{
  "num_key_value_heads": 10,
  "vocab_size": 32000,
  "norm_eps": 1e-05,
  "positions": "learned",
  "bias": "none",
  "tie_word_embeddings": true,
  "parallel_block": false,
  "lr_head": 0.00685,
  "decay_shape": "linear",
  "max_steps": 6600
}
Each number is 500 + 40 x the weight over the matrix's rms, rounded and kept within 0 to 999. Layers, rows and columns count from 0. Numbers have three digits each.

# layer 10 MLP down (transposed), 2560x640, rms 0.0568, rows 2146-2252, columns 192-255
443482516532478547529495559447544402476431511450494508469522489505543507485441487475472509443524511489501482542418452505446469611553442517525478502479451479521523506533479518483472584510511542
499455491519479484479529535483551494508511586435500565526538513489522496517584520521555547535503473511517439499462488422497525569528431546476523536520410515542501465495484404528564449511525463
495560479460521492527501491462460563431529535545476500378478537502473480549476450473557577512467467510554526478557534568438465549476427498457491493557585524570417516511462461441498468529513576
436476446579483490565521528503453514477519515426556481497506494454498534512508533495525533532404550605462484442551574574500477529462454563518497504446515493619460530422571549524455522552472452
555492479474496565499448550541446490505477562480527573409508446463458460521539478429443484480451578488489498501470508498466558525435492507517482464503536518552449453410517518522498535489514551
492501353498470477475474530500440491476465490455520469461454466522513517488525513442463442547507476503469468489533520454515418507469482454506543416521504477427550461469470470529460467499499535
422484461540532524433477562541526459516505471528627477522521467538527504513456453554502504523494551526432453504481471466443529369499466483522502541515480544478462477473479574528506517494541565
525525476456486514547505520422528526461518585489513458581510433556517483426497513545560460501496500565483514509473487470469522530475463584531495541506496541554506515483553523502488521465521494
490511547523522451453511481488485491559483577466530516543504533516485539532501490494501436477470485470541488501435523423572509532507535519496444510461495513530509488540543496527480547489515462
573564464487448509451486527555515491465508506507553496512477483500429572508479496560514544506457584490523506530484505577523503574540508526395471479549535468508497522472487472519475459481471505
525503514449473556460487541491434563529506464484512546510494523544497504507433468525544476561511498519446508508447508475494503480535497524525549517551487481489517496450508472548438442502486503
526473455494475507527498515475478426488393540483527543501543512488531440449493511502452531472534450530488491501473453513540475538487488535408515469499499444473486518492521516522499524405525467
531489475550529520579527541541599448557467498565499510502519478517403496471501427478533493590497524554498500521526567565480514501490459568495471525517491546466520487455443499475513493527516467
495503457557537524421533539493476450513589525491558484463456483474538518522440516460535420539524483509455439529522482555535489461503454511519490519538490502406594424536497468475483397510485500
446531496476511447459497473555420528510491508463497528482564516502438572480517435483538555515537500449475569471510440465519563544473439501412468469489417518446549464544438531477556519467438527
573496494474477529499527510532548496530442498477512459552458468520526516573536504481397451524506513450479533461450520461500439451479463472491492542528534518466482471499511515548497443491569487
539528481524472498471509421512503510472488485473483500437459470498449464490533488549550520502563524455456492422541543525491561575514512503476536442547530515444515568540494496484454482466471467
495555475461450486453432540475498521407464473499497549561494509456514499465496536546497439469424502500498435506563502515503520498488537375487531514489515458513490499486462458484457493477419378
481552443436494518516415460548570469542517477412442497481522477538507464523481531452480525519491532496490527493484522441467489475476404497537535577559530602532451523535548450523446452476510478
503536425450533527519427443460483512499489464579528438511469540492546540496515489501377460473507480502509503538430500527498487515488504499512488524563539526475444545525555513506466528525424478
455546514519452517565445479487577523553488508494529517509485489550503502498483556526494565531458467420463427481546470483555566579465468413468480504529417565551542471425503461509520454473433549
534491535519547446514409547501386477488498506557484535563467520474491487439514541455511505557468466534488487420468511444503567453497507509484512461453463505469499439442510549490486557524511565
431499469499505478525469531519521496395580497515456542496420544540521484508520516512453530443504496494513521493498522484489520522530509490503480504463443503490411470482445486489544455528497509
551439400469553465471540505583514491579558437527525464480484491528439525514440539550458489552532511513463528463523530468464492510485501471531526531542489531495447590539503533512468478555478465
495498527493422451486590502428540533573532476512485467455531509549536517480438516507524449528468464510459466532533509442479539568531492510469512527545517520500488425436451488508483476560523524
475489441521452506487482493519531513542562518495541505474491500513492534525521469477500506472497511466497478497479511416521461543454448532452446480546535512518466547489490466477530502531426515
469552485502525537453471458519439446487513520437475497468524518517418453504541474549563502487521457509446505433575502497431482389503516506438512520548470529470423428539550471471467499515524370
468532436509518471480509512474461553485563480509499433556450487459530554470519469483515552519462556516492501528455460489558546539462492537524523509484515476513492442481492501475466544449490532
420572532521493518467437470513492522547537502555523452437490507487437434448499553438600520484405420405515609520474459460604516521567514498523482524497434542448442503521459530447483496497522403
497473464559500500520496505463464486563451564474534492474532472533483469519514490426476447398482461430469466542488478430548457495515453512527455627526479467576471429525522510481453514516525512
402589516521473472515566471539491524460546438460557480551613473515436509523437534575517516538435418393506477463526503545468459547510452498422480599452400537501599493484485482551536484512526579
562408573495551524503498484467448537519480479491499530438487557522485475548486488511504471538509599488527540434552442465585452540483480541456505552464543511544493470476491457471491504455477525
499496454542546488532456563427520466528512467480436547502486502524492463584512533437463502553487512470477552523496462527507510419505532498508450513508509446573517555530440531548507522510527523
509491518512459631441465510451387518414524531528465460561525536502552534475415475522491484544501436495503454530544463511390572477450512519493480440419454514468511510523469499452561469482528602
493566514487449461444462492537491483497536524515439508483440497532498431474477492498413521525431547481486495475484502510540466557527542488526502461528547526580511451508510479496530479452497587
479491484413526582533407519480475484530551435471527531475546481491442475465539458480470466430452459437580510532429482448499528474452489503515507488554469472542527464506580496434502536502512498
501520506478489532514471543525498507469563539524515533489410590501518552535490443496544489485473583461467442518503522531455516459548476479460414510545546504501551510442448503553543484536468433
506490456509484540491460537524507513533546483511482561506560496595457497517495465497520511512522469510481508580475452448456501540566491519532463515461528504509488468469496453478476415531555497
444521496504490475493515583533511476537498507514415545522510488477467492462504450512487533513454491448444565558559523461516490530467506411475457503481491521502499520486467511496544489414515481
491489481546466539454569524449488488512479498490471537479506494523496496501483440488510538523435552513490444464473465475574483544525441525491498496493470497500501450510451454518570465528516513
475507540516469543522518512481503488465434487542527507502510570528528490529546492481515502492471405516479482478466511559518498546473565441527420505550462494437419501488483506456541534585621535
443521500462480464514444552562550567532528530516458468522413487487450453529485483419508547572515474515516535503479552506542537426511555504472593523447473530497445582479457462484552481546519585
496438524518462389528547487484419522497492479463477556413538525414430456532464468548574536494497442518511446460483505509485469534526467479492464484500504463475526500544490525475496507476521459
497487451412509531524415514452537499516456549465532451453509440445509540517521531492462521542396530502551450574464479555545526502464513477488475473480489544482431498590451501466541478504564565
410494482474481591483535513468492474550479460504516456482537500496513451504550465507496453501552461526477482492490552508507538538466491515479462505547487453505478437476583546508503483445534533
487510531469515494515547556548524526584442445498506519555509486513471444568467501502567517558458538418500449453554474542515502589515520514526498540491466497504538492478475518494524529575464540
606507487482427493534448497561544516516506473491394502563486503529529483571563498520501568459535507529443494562475529493403477464493481560533506499563508474451568484553433490506509469446534555
471451531518490542465504540520581504487526501495484491477538510515456472539470517477515445546534470572496535514492407557489526563518467468603465431556469485519577432486521575540504429491472516
404505459464462477578493472565543492502496467543561488475470471480526555506484510475519522450535496544423494468568539477459499582513541421467448561498528501579511510489568537499432457506422542
467499401504545549518594438480524456574477517440495504456499502511532490541506462421489499545508538475473480489527486559448547506458480544473536550486422545510513430470462468469496439478459505
526510505431433409436486436475475469484548441529428527488497485532492489456512516437481564503540490468536490501494563541517517474515447499467517511528535555440430538539576472499461497515558501
561480519445457511504518525527508445490646483454532427608493491504563530405487503477486472537471475553470565513498503534522518489449476472531508553558459460479517518477569459524571515492528461
485434551515493581493517471476575570513532455518494533493499547505528539508582489438528487547524496439361531478523518447452498476490503484467493521512538433414435512549485584451473561560535514
426497513459432563533485527461563545507550436559527502545405497471600482448493543455523557494491500460474531438487472496553531483473479414490573501559495528462481506482523487511468469426535460
498515524504514506478450488570417574480459428480490417514483432515512465532501540501520507535487488502499479473508491470468491507456500504561508458493471540451488464481541450519468538481394536
497443480494503481502560529515456508477517456482498530547569544551452500560561474456435544497462496481502489492571546532521491474473540466449462562467490485494466515504565534572516516475534528
515532495576508499517492548535435460447481503536494484470530469516478507491448484484504478555510473412527540502504490576463495533445450561512403493456437466524521560510533488483484451511536445
493492454482418584456486452426431481602526562503494554539445531508470455524415504487472419528541487498617547537468541507512514521517479567481509444532448433436549536558565474466483474513474532
500495448577492522440483475494422444552498458482512511462457521522456471461548537547447473501503494496567512496477514511511544478551493450546483403542481573384501498399527450530510510486459482
493507502533506495518523530494493464427514496485469486478447551469489521461505489480470469480497515521467530455492523473552558529457474463513433453513513491536443438433560490506467492505495476
523481523440474487529463596428533512523486530476466503497530455477487540520515504529513499515464573511495492496483535429498491566529521438541465556562516509470510505420520507537440439484476491
425445511474468483515452551439461462503468482580525574427501496483495525502526507468508533517453504508469426455517573460525511469467537527455534469489464526607509451413458546463494538504569493
553548459497527475445504491530489559459473505590599496515461553443541432527552496452539474447416592519524495465449521493582499470547476415489586555499521495476466497479519474485464483389522587
502471503519464494475555468492550518490523550567476516524515521529410492532477522558471469506514517470427487483486533468393570525482494522469454505471494489495537501507503516489565579516456488
488469519479533483488474447515525512498515503490513460516474546459514525544527528480498519517498450459491491504524526499484467484471475547501499434504522487532550510551518488524501486458458463
537490507570512489510529544473511508468585539488495534535458513489539503497470563513521452417555520461530504505482461519567410493490459501591510549466574530467524473541549469536551518477483485
508527453554470573497510492603507518431538543530504494468498426474514516520447531569455461493497497415531530474497454558521449496454475506559573519456530531524502560488453460482516392518547516
509485440479507544485456550481432513596502533489466462530454495506483484450456495469472515619526590527491534570518527340472463475513462457512480487481541409511510573511469555455485499500582456
438600530510492519508504493506403521467518463513466484492531518542500497473486512484567550563473486529512460511501507410571502497511481552532457510569555537419463505459571511564415590516574493
461521543488517480477531514419403540432524410521473439470472454476482474503508490456486527473492481462444448555457507505416457513534523500496529479487490486561468464514475551483522516527437488
530453529535489493440494507550416421525543479443465503494489454505521498559474488552533483498481472586505480525489483495451527446468596528461444505596480460535426499489459435479413470497504521
430500426495481492551503573426446499532577489479483583513480479488476448479451473553473461508577513456492445551438562521498504539465510510521509495551527486457530546504535502447465520541497466
531482533482467493490521498489461503508487550430450525460498478522468516445537424467511500581534420510501514512483514458485492527450459474545437492495505466486481491559556518495501534490434552
452512572502420482480510469528621445440432513506521461506522526513472554495483517512544559473456547491447509506509529479543475510578523516510468516509457475462562514518520453524525497471490578
519527515527440557356471498539520491520466478505438493542504538560439454439494498479551497536461516492508454490419561549463518544437482515485546521443472532532442455503485545484509522475499474
571441479518497510465480444422502535526547521499506529458483504485465470517531504459502512487463528483602524484497463471551517549535504525471515574482510404487504452511559505517473495535483468
364520466474521460478523526525620552545575556533462532542511517542421495457493450531520437459451413468481510514524489481496473515459499537493549480488479557505472482508511548513467496477528560
490500506427531477464577574541513520512448622507451493477434546535514516545554401517508443451491547448546518461564469502493529528494462568526451456499499539538504549563433509498535517536573504
455506477450499506521492510501484520477464454528442523591456489467572560496503521455455468487466531405452444511489497485504554580503418522493474439580483614468561538460458496541489532454499537
456497521520459522513476534526461528495469471533468495492488470496560453426568510500442534522455483491576420483506488569523485489532430487504492516489524422413495492508463563573490566567424566
569430497569465418507496487525453520547512418501442468450455474538526515521409504475562456500499500427523425463497514532472487617497527542500475566474512528510457458465497502509473494495418513
533528538540482592467525543534451463444488435533536438465518465523567581545424532531539462460512583549482540532466517389495524519487524454520574526544517577528513470487527490488475516499435520
494456403480543559565494483507474408576608454479558449549487428528428530526561484520464446501496557490447544484514533550452509535475459456460500556470501515483482567546475497537521469477409472
499553566578452486447433440536509446485475579466549492508494506511465505524469473500533518516359511445508515450546506522476480497514479490521540536444523479490539554470504468499492532455542510
494451605519576464485463513525515559534472524519421514543428478491484469529484477471424486437487459423497502482470522487500521462443546453509510433433506547479469383471464519469502523490500494
445547523562444483535468459534493524496524509487395488519498485531444457489501483434554522499466517515457545500525540492485406463543446531497507522491498485589473490457524550495553486514448471
509508472524553445483460528473450553480556537482467485507584460465511448609551535457581467473481491501523531493489525419504512479492510472407473449548480515476538445417472480553532474451477481
489448410483413499488483523491495453516474552508481465513516449465487519513490551415514509549501458503497498484480524520492500511543497521495531509492542502498468510511574506516458475483558485
545524523527567499476575518493383470476519492513552541510495531493510457496474605435457469484489510518452463483472522473504548451554457430505459429571523447418496453478438478469527501510549483
549506563380452504509511517497458471457513484435528494499497493495490468523515482484501575500480445443436397492520508504497489547478473487535495471515537445514533459558509564492429491511546447
478510490504467548496530504480505432477533532495525432551468506502495523476508521542426461559517486425445483505524492592516469467530451511507427550520466537485518477557451479493449496461493545
495480460402545457578474499486452509469518517463423561496474495477451560480468481508554561572528529469477468468477529518448477549489495427500550508609456498423472515540462528464528467537427478
426527457480504519462469565450493497492525486489581435544497522558493463485589413482476530538520439439523547501473494545515491464558479486523539476433470479514532474488512512540506501483458562
515529548552508486444467502465489508451542484480449547569550473470518462545500544489462496525532461528524504561448459528481565473409517555520514541500471532545519519535458540487494419491488538
533452512584552524458495425475466482512534510438527476504422476409556515504482462501441476495406452519488516572505512578466533493417571461497522530461494457519452528498459524513503509510553522
455491443531498514598556477505608460473524527459537408473503545549464540491495557497462443445503466566548575544510545497460490555480507520467555499480509595499363507479600407488461529516495475
488455528523559585541492550510469508457486526533518480511494465466510493556489541494482442513400487420504483424504505533496482497453528475531506571505535459504487469475615473458489488469523514
481541452468509507496469437518500489447481522505546486478482607480455510446423459493490500534423490409501503490476450540534530510403469534549488516487531487419528579529482571467495517477489462
520470556471510532467532464485505492517551465521491484563469445491509458458504468406535505517511504482569430456468472482529583481485452501575556468507514514502573473486491459497507531508520541
541543589466463447487510481488535547502596552514508476483455455525490473518561577547504468591413474523540434523458415513473540584482482580503579543447439515554394547470435449556543507486474530
549501489511538546501499481551541494517532498519480556536542499497541508489507545568523497499514463523466522543503484474482492456439443500592546569568464496492485476539536520555531501529531427
547576528540468513527443562476560439486492494528502564517484521485471470527548475517492496490558492501476477467552518448477536456481519492476505405481598522515528596498521430457503514503518515
519474502454518431420505494505452523476482467459491455480475532443423483497517502426431569548455463464486515475400503501559502507599462441504504469531549479517485458416470390484499471413505522
542547513407512460448492483456508531476432459489480491492491493477529444507482507531457563490563509465515441481456516424561538518501565526465532543517516495486474490471567538519547500485517531
512528550467499466520480502529491526504470441494491508581509544478470492531539539470468501511552469509444550521512515569515511471632434475473514525473549522583480596535493542560498566478473464
484503479476513536479488480604533512484442397528413470490462510487499532470492462453519533399455470495513517487525518520514519524518450441492513491459469481540471463486544449502437519482552506
502496488497553495427514459508544454493537474447428461451525495463475456498516528454582466477531522505444487506499472507435517493487522516498510527470485521507539471533505429491481507468471502
# layer 10 MLP up, 2560x640, rms 0.052, rows 2147-2253, columns 192-255
525531543465604480496554536513503468526506500514447510501416560479469468466413528494461474527490547538513496450498526524485481544506526452496511533461492460407452582477484546481435499575494505
469480476475425515492475464472571397534490459443548527512544477508527534474532457564510531503471412493436528543545527563469507540506474554489539544556496469537481472464450500495480466574467516
529510539460550565493471539499552556482469515530431482463447421519439598490563533448466513526514572491588454508472520479515493429537565537504551532496499530566495440463500531508458540504510448
515572534501442541569547611522507490482473437485490456505528549562505506467449470479502490554509542470536452498478478415483520513511519546533543503561495536487542547482528452451478561480523457
479515413492527523600511508459475473502548506536418512580487513537494480508481507501525550478467482488481502525527492487535513488406478494574484448475528543475556511477525479517421476402500582
516479491493517474480522481463582469504468555501558486450492516436444488471521472505453533523502474504501474521528481533530507462505500489565529431483551513501472519472473545517495458507487552
565511505521515487554529552527491463590474460578504583496524526520463524520480503524540478590472501464475451441532506499470485510508474491459545554495432533533593564525526522529520491461504465
477455517480527544474435509488485546493479496526513428566509446510485521510501516517452498508517520511522503427535492550554483492413495513466565483552523436508481518509528494425565462508571491
495516550506511487486514547533573497554522536440540437527527483590582509530525471453493497500500521524534459470518540483471448436484521430562475536537498472561532507456540523410538515489536496
519511537535442569462464482513484538528471467474508484454394540508435423483505453515485528408513524523512501568520569467535517500524525475530522494529488471454533521563475550468534482472514453
466525413462508426536501501603495484510551517507519524533465467485532599515458467489489463527459545474471502478500512475465497491518458480600525574501533443524477539523463465521507501474539433
468532437442500571531527509516420513564566493471535478497497495556511542476477539539450505509536529534482491478450463481417499444514484532384507499493465508465516564550520514514519481458485523
488512508422530459537491510519594499491443527476458549525531486485458463462519414539529560522474478464448524423483567453547435531514478472493609511513433502491549523445504538432507594495439465
507456443484535493483484528501454462502539514549499496436530503519507528492464522496521469570496467495513482499543536501480461468517401580491510447526411486494518511504562468477450588470571539
472520455500474460558471548468483521490502556439437503477550483478512600550476481508582472572496480477541457546535520495526537499500454486489595435555532455499522501546504521425492531421545461
473591472576492437458580508552516498444574426521477438481526450538540502511552525429527495483514504539498551517551477488528473448489464519518467560523541489538410527569465536473552523506507496
449513444437491496503495474561474535501538538463510575484616478466418472521519494504495448455462489496464434450494544489504466508577492565463463429456525483468579558563553526524515514506500500
549453539497486521513417438493470416486500550491514565461506503544501499493456535455507547488473571564422484500551480397467484447473446437554487376511462569473546412556538540483524580503524409
400592530463534473457520535449464440460510464448479515519522428547494542552514504567477590426395532532488514484559488521544540481498544542476501421503492484489489526547452549539543479495519566
507514479503505497521436564478492485494496438485531437540478465482504511512523517541568509472502447482524504594498480479486556517543502524468485536519523517458512453567469535565443476470530519
500442465469465446477498489440451498524522483473482453521561544520522477441535464532571567474466491473470471509477420484501440523517478481520412474494401503562540541489444498522490494474507515
511565480448500539445427532535519566458461490526481513549461516518538521528466439515532542442524504493447522493513499542480436471507559498450504453500476557490483524537481524534426499421489427
435552508473486516500479500453532452492550467477501529430500447427497505505484488449578490519434565455473523515481500566539480428475508544552537545523474428426539483413478535437555537550507545
439470521481514498525524488545500540453512527538524457519451524505491477451554472533478569480466513451586495445467441569466482482548521485531535510458496473490442505520539520458447464462483482
488485463456450511504543545473499527521468486508508513564465491529468492454495522483512519486577488499477562489492466484478492506442591515500460454496456476564490461436516460494467496464569465
517536488492552485505450527512535500515461496587426516519473472554473516570544464519548536512577521568512530525499505514504519456509495529571591452429521566493420451586500485528514551439529464
428503596445495448474461489514514496525468524516482474500529494552483505452503539565493518573478448471511508467475399407462493468478554562474453548520565500548541510456517502484487508526454469
373490509525436493518563524540469560473500565552471490600460478463517487545510525504514525489500490440575535479497535457520519520554490475435579493540579552499492518578519549484515539591444471
468508460458475522453550498475465461462446471480457510519527572481479481471521460505500536466510494519479420490484514522477506464535489469461528509455538484494464505481421496549513470481519473
531484523556542429541477517566485490488469472501517494508608503496471499522476530494539532506517494458432472488497508555570469494473495511470486490494571491478480527484427543448511525593550453
482564506528519426528517602496508453476474430515518579583500428519459471440504492492443488452498521594509486568415468528552505410529476543487569408424587493532490528480440504524582510432526473
532507558493481517442502513468522528463441483512468588544478506497511515547498492532526490461517521483481516478499523481521523524551500564525459521577473493527493496523506480548512558498509460
482549531469477519604463514512479473604494471564477503462465516410500443437463497510446511440437541509466531472495474504531455549509506566491447526532542481483474533552504480497486553450389528
552489586501520560518548491567477450439488471442549533554407585549488493502512498536532527525489466476474440512479483455486459465525598448504464435634526527499518533521542471570517525493530469
482536491506546426543494513529501493511534481551545491497587475503467508542473481457525455483436453529528517512502477454523469483460458545475497466541481463523453515407451511488545484436534478
520439575445538544515492519485462520518505493508572544524454482557486573549492533497502515506503499500541458466538491580540488467511546487498501451415504556422486590519529505502594536506539448
443558509464526502502479508482433542527503468487544442511453529493435422481458480534489434523511475478592523482520535501433528459519517543501561533480494496450483532558512517554515457527548547
538523523503491467463471435534511467497529571517498469504461600543548579530520515476513390522527472473478560442496498496510457517468493518586514461536487442426476455581519544540549467494529444
467480490485472491480522513540562510493502493509473536493533470474502476482478520507597494530521496544535525529518447443489480547455571429508495488573513467574520564480536571473467545584505516
455561462551536550490517412533591477576554494506510500561523487474475491543522522495473466469516504487493513494524556476512472492506542526512457534527501485446447493551454509397480505522462496
527562519548456541544567498531516510510461504483493482532512507434564505590486449486580546578505516524510538483515515517486525447468510493398560477473486507499511462475531577502546535545595481
537554483527564507406629426555486555538488490498527431507531560519429484470502523480438504510465528524439517454541531516512519459597558560516501478453485442529511441466450493540515507438535525
466573513486505507511487557465506476457552485532533441456495554567493499529516415443536490539473477498460493459540580513472455459513403469495520546499496545520550507492521462540542497486452503
472494507554539502559546498452381446511529483528510524487484457429514593526445458536511547471515462471547486527482507559506527452507503509513506461492452516476465501511462507487526504562436500
498631511491519550518441419521536548505499506456470482538457448506440502358565499469490444515553527489506452507443561443545464539531521471571479531438625456481441538496497496475464541441456533
468529541541522485501516500543537452524443499580522542401421444474477445539434462542528543532516507439594454537456470476504531537473440568536518465423460483552542441544539428484455513535486520
476541522493515491463479506467441532495407449490510509519489524528451495428489510468535536426449508522492517489528518468488509480570404526462545507445492495525477516523526580499482532499502482
465573466499523505493525509488575533563459497439444501541549580542503539524507467548504511417452550518434505501502558501537473502494479513516473488484443521500489463440478432540494588491445450
548531569536503566534562471505505508433525486523448534513443462466505495487440532496444443565479478520514447524512551512465491558508491535507454513415440549467467522515476492448454529482473466
537495483541497491498538480479497516531516496414502463417474489444414468508511442527510493532564487475507582533479548531443463478436532531476544514553481508372513504538489492556425504522550560
542495517451455500513524452502493443491520469543510453471559509475487543506586533450504495511509479628504527455511526537524478484500495607444491479482486473460441521484407523477507509462455487
476498566539556417559568554584479477494475401535487581468568457464519517534524433477495502546489468492469496417503513435489467528461542543473537463482480500521504486455482554401494494474486540
469518471479544466487513471510469508498557471497532470482536467526480559523532532466491466489550493465406477472504481473487428510530486506515537486521521572483465557517445489542469481544494489
628542460483480561449480464474438534485535448430499548510536479452544454457494579448405490513567527482533483483502468544523463490507510551430518491512495524483414435499501542524519488489504550
406550513478472581566457500477542454513496522549500552537513472408478558524436562456475466508482534523508518460457448501513496487432422546489535473412453479467530515469517440452537529484466602
442453496486492534423489481488470530463521495467519497506539384464572588447554476474482522506453499475448540532432429515478475578544526488429502479572467424460597443500528475547484488463489482
438503477526533455537489455499537465555483444551486495504417556411464567571532479541472528563499510497474521508480551539531508479535489464588483414544512508477439430553467428552438494535561489
480536488508459516465501514490470523489510495500508573557530518537549489613521475515565479474546524505463541437488539562504520515492552436517481513527484469495540505535507441420498546513438465
509488510469467521466463447518475445499540420504463573530488481505482471522531528502528468495535444483511497526489479515520467554551489543469505528546509514520511442530487503462476519488484534
421505499529527504479491429535532479479465424475493455510474479608504603441545502548469517457549518525450509538577465549462429564548460507444472543425507540459490568429458478502539493459432531
579513546466514516479486502506530399479508500464519551491551435476522560517539496535469479478561504533542501530533513540492462460447488562524552507566492412456420581588568477535540573444536532
481391489487484546561546444523481461551491610471489519534562502492499452534497450551470506513506447529476488553486461577444480544471480550472494492573513412527516538469508507519563454544481408
457522532507469574545517484503554514542446476508515565460562516563491551500503543495496515434466525543506520478526537524432483579574499474552469586627561467559541442540555523498505548501534502
481512523568471502482596551488494577599421500515477577448475480535560460463466491602527569500540540483586551567434479552579493485489517488559544502484472479486471478478513501511503542554469500
436455554482494567486502439472524501553542470456578451467462524546477521474439497463594497572534543515453513494517448522475576451481485488513509534503517526479525522541514539452519478448467538
442463465531519551499572455522499570408572499497534528489485467514510470502571490490452428508508508474496538549490491517518405505503510474512495537540480485470464522577448509541555473599529517
539560439462450564488524502486436454550544531478506456520490448394463473449465517506457483562550616422502494497467468506516488492538480452513432453387497503514607435455482419473573516493476476
502548582450505459502495545573508454460538513474473546462530521540519512563523463499459452554563549464375546432505475484494488539445566473489445507467533497483420553492479487526373522491476497
532466561482485549557405457492490499470457575470435471473435529585478508485565510488539454554494412559513561482482463439476493467579453555496493441524467494451520506506476479495490499490519457
489530532469451439553509497510519450472526528499566470480516496497575576540519537489557439486532522415535490458503542487472557479510500543515515559547448472498510512442486494501537570386482572
489474504554469550483464504534451469400475425534537525546504578513563508526547474431439486434492505455497464488534515531571490470549550434472428572458486470471492424547570509501584437527502502
484446508492435516516550568532391448449590523498577529500502514493484497526508553483485440535490478501466467483513465483433505447487455490579467470540462456495532514514476497566457501490489538
512460521510544534539431530493519545516461461544483622520557490528415574540418571470579491422441525533581467509483495559491529468492406504487472475536511529502527507448505477579571467497468540
497430440525550506537439455471552549441538476523462487516488536498528512473427496549489497507540553464477539532453544506528448467509501532487467465464448445509496462497440456462544449498494540
501490464515541519568527513501511453530441485540488507512423487507552442438455438504478501552508439456503478593439485451515481481476529530466470591529467505467516529542508493530481454426520523
462449436527526425516544512521594489495560481519468493516417444507447491543529520484494506501499456580501545497480530510477452506536532504428479452459525486481482531484523492523560564477452545
465475515547534486548571498501468492579540442557525479545473404551472576428561549480489525466525515562498475469533528484492462493535484506501441451509535458473576552420488523494513480485529480
479464504550522472568509519537521495550453484498536454505466487474485454475464518442532485493484471545580507456518508496504503514551517445531548447452499517477455531401564490516480516524450536
477544472421468447543487462500481553529476482587521480517524498470474436407485470493537492569430502387449518490524501361452517461475560491489504466529468507439482508445518538533536520577496503
526519547430536474511470526488503544486513517481505473457477545499449491502504470478626512551551520600444405543487553502491518501453540544519521487519479492488491550530500529573453475477526364
518470476532411490528488507543516449491491370440552439544571510538563441544437469435505503435584519557482570573406445537495491458466550542520531470489425457453531420453534524519508581612515587
462435423453440523511481533490453463477451442516492476489523520441496554521460496544461522510486502487582467420465466490538514510566595511493493470521497491493462562545576496502488553490526476
510442563527446485512531563538527520486585526510434486488531516480458525628493473498512466538438475513446526547548573470506521590570533491527518513535480483533455527505512494439473482496449543
524501546433534479479397615585443507485494457458536509552453489562502503517535491488516438485462556493449459508523482486462460508437462532523461547474508496529538466440388587567476524530404554
601582485476504536460411522479543433449469518481448496463572540553523555525509466569495541480558489426544510617448543445477589567560533549506581485461486478440560508537495475543417513468569499
581583530520468570484509490602480566503490541470504539522490502511474529530458579528456457413558483481438517522507471483451493488474510519444539467467500497500439457514473464482477544484480493
462556519498444511574513509456550592497477448450508486510456572439449469496488524590495529517519512467517475455443505494466544427588481430517504483526481518508533442515499485453471481532489564
489439526452484490468554533532549456520469445501593515593532555506492498488587523561523554499518502464564488441393464468553551435537493540439484435469505486510523586537555455507522513504520518
470505496513573561515481493541552519513440516512572460472500535466460526444525543512491419512536443556497505454491549474482507490532497594520527489553476548478565515435471481487517448494436546
565428569545489461525510519488535542490490530458478479475486452474471514507506502460462589434490509537587540547502511500482474476436583531491473511494528509548499487466553549467497483560513526
599449381503514437566499570567446440498483555494385495534470483557463525523476526562522510495505525446440474503505422412520553485522470543514486551482568534444493474453522537513512476489468513
538464523478509441526539509495553534524482482559581498496506545455474552611461422532522479457508485561513510462479546497475494527570507511475542440455547545490450558472483535502546527434520524
488508504480418539590524518508603495495527527554511471480523468482434456442505541465516569488556493510451541476457498506522453427555513453499545506488518507435472525498483442480554521444439566
486479538487534509458511525486551489503455511530480422498490461502443527524444489527525518511485501479437499529563477542484514557484485536491489498542537503499526496463481501493481459494505523
539528579490558514470520436538496550507546436557495572485484525462544481480466471473447541525521547500528470540464492533507469548505490489527507480503481451444577440478512528489529480502513564
520530495564596496512449469537521445522480535401520495520516520472484469573474485516590466499530571566487564528555542402530483495458551551547555471604470596606530485518417519447517493486529494
528540520521520496514527544507529445527475433543412524456524516522484412517515467457508541468516503481450506511515513437450527521521575542494513489505461533476448395529517439557472466507491460
454508486428503467536533522454476520519546495502459495406492470489508565468440534456503549470486484501495538502524498556509439519573508483521482513499496495503394534553518520461521459516470481
568505445519532506428549538470511483496510552455541544535555469489462488473556510534449472538483497500454491512567483466502564505591514522515493537503513548498408450497471615494499479483499535
400559492466540508489521491519428467436557475500527452501480540418461466425528437476531465506527563526466497548502471563466525526524568540450485530528485481481517503540462499486519459514557476
572578457522478502531552514520450474590521476466474467541532486438510538518451533465581535520453511498451502524510499510520486479421559515562454520501442509523479540476442541535489439484508476
506450471466550526560474407515585485525496484486412445500427481452493527515497578515552502469533500507531494496559524495547486551489507502436433524574499448476505477513562463469539465515449543
560467510511464449571464457581512478612532410559476419506570472500521460468516474435495501530512553508517470467508483464484492470526540444489420561430561476435488566496486532457481460476491559
494516477439494531524511553432553451503491535468526493510383449515476468480499508538522517496515526505545544511490449490491456497470497521464544511523481452495505442516524484494526583497481467
528440483545542596492525545541503447453426486557493506493484428446492478479511517465430509487531513468481475452473533525496467531461524450521470490487483556558499538506487528453462531513460499
562500467570462478523462467501413481583534528497548486490434505404510493566572411559500524436515549545498493459467521538525504538571502452494503461463493471585516484547563521525509461538499530
514504482558486528501513526546535493524517509387505509461472448576475429432512468526439475553547523545500512445508421526519476484501471561538488507483492486495483479470545505525487514426500648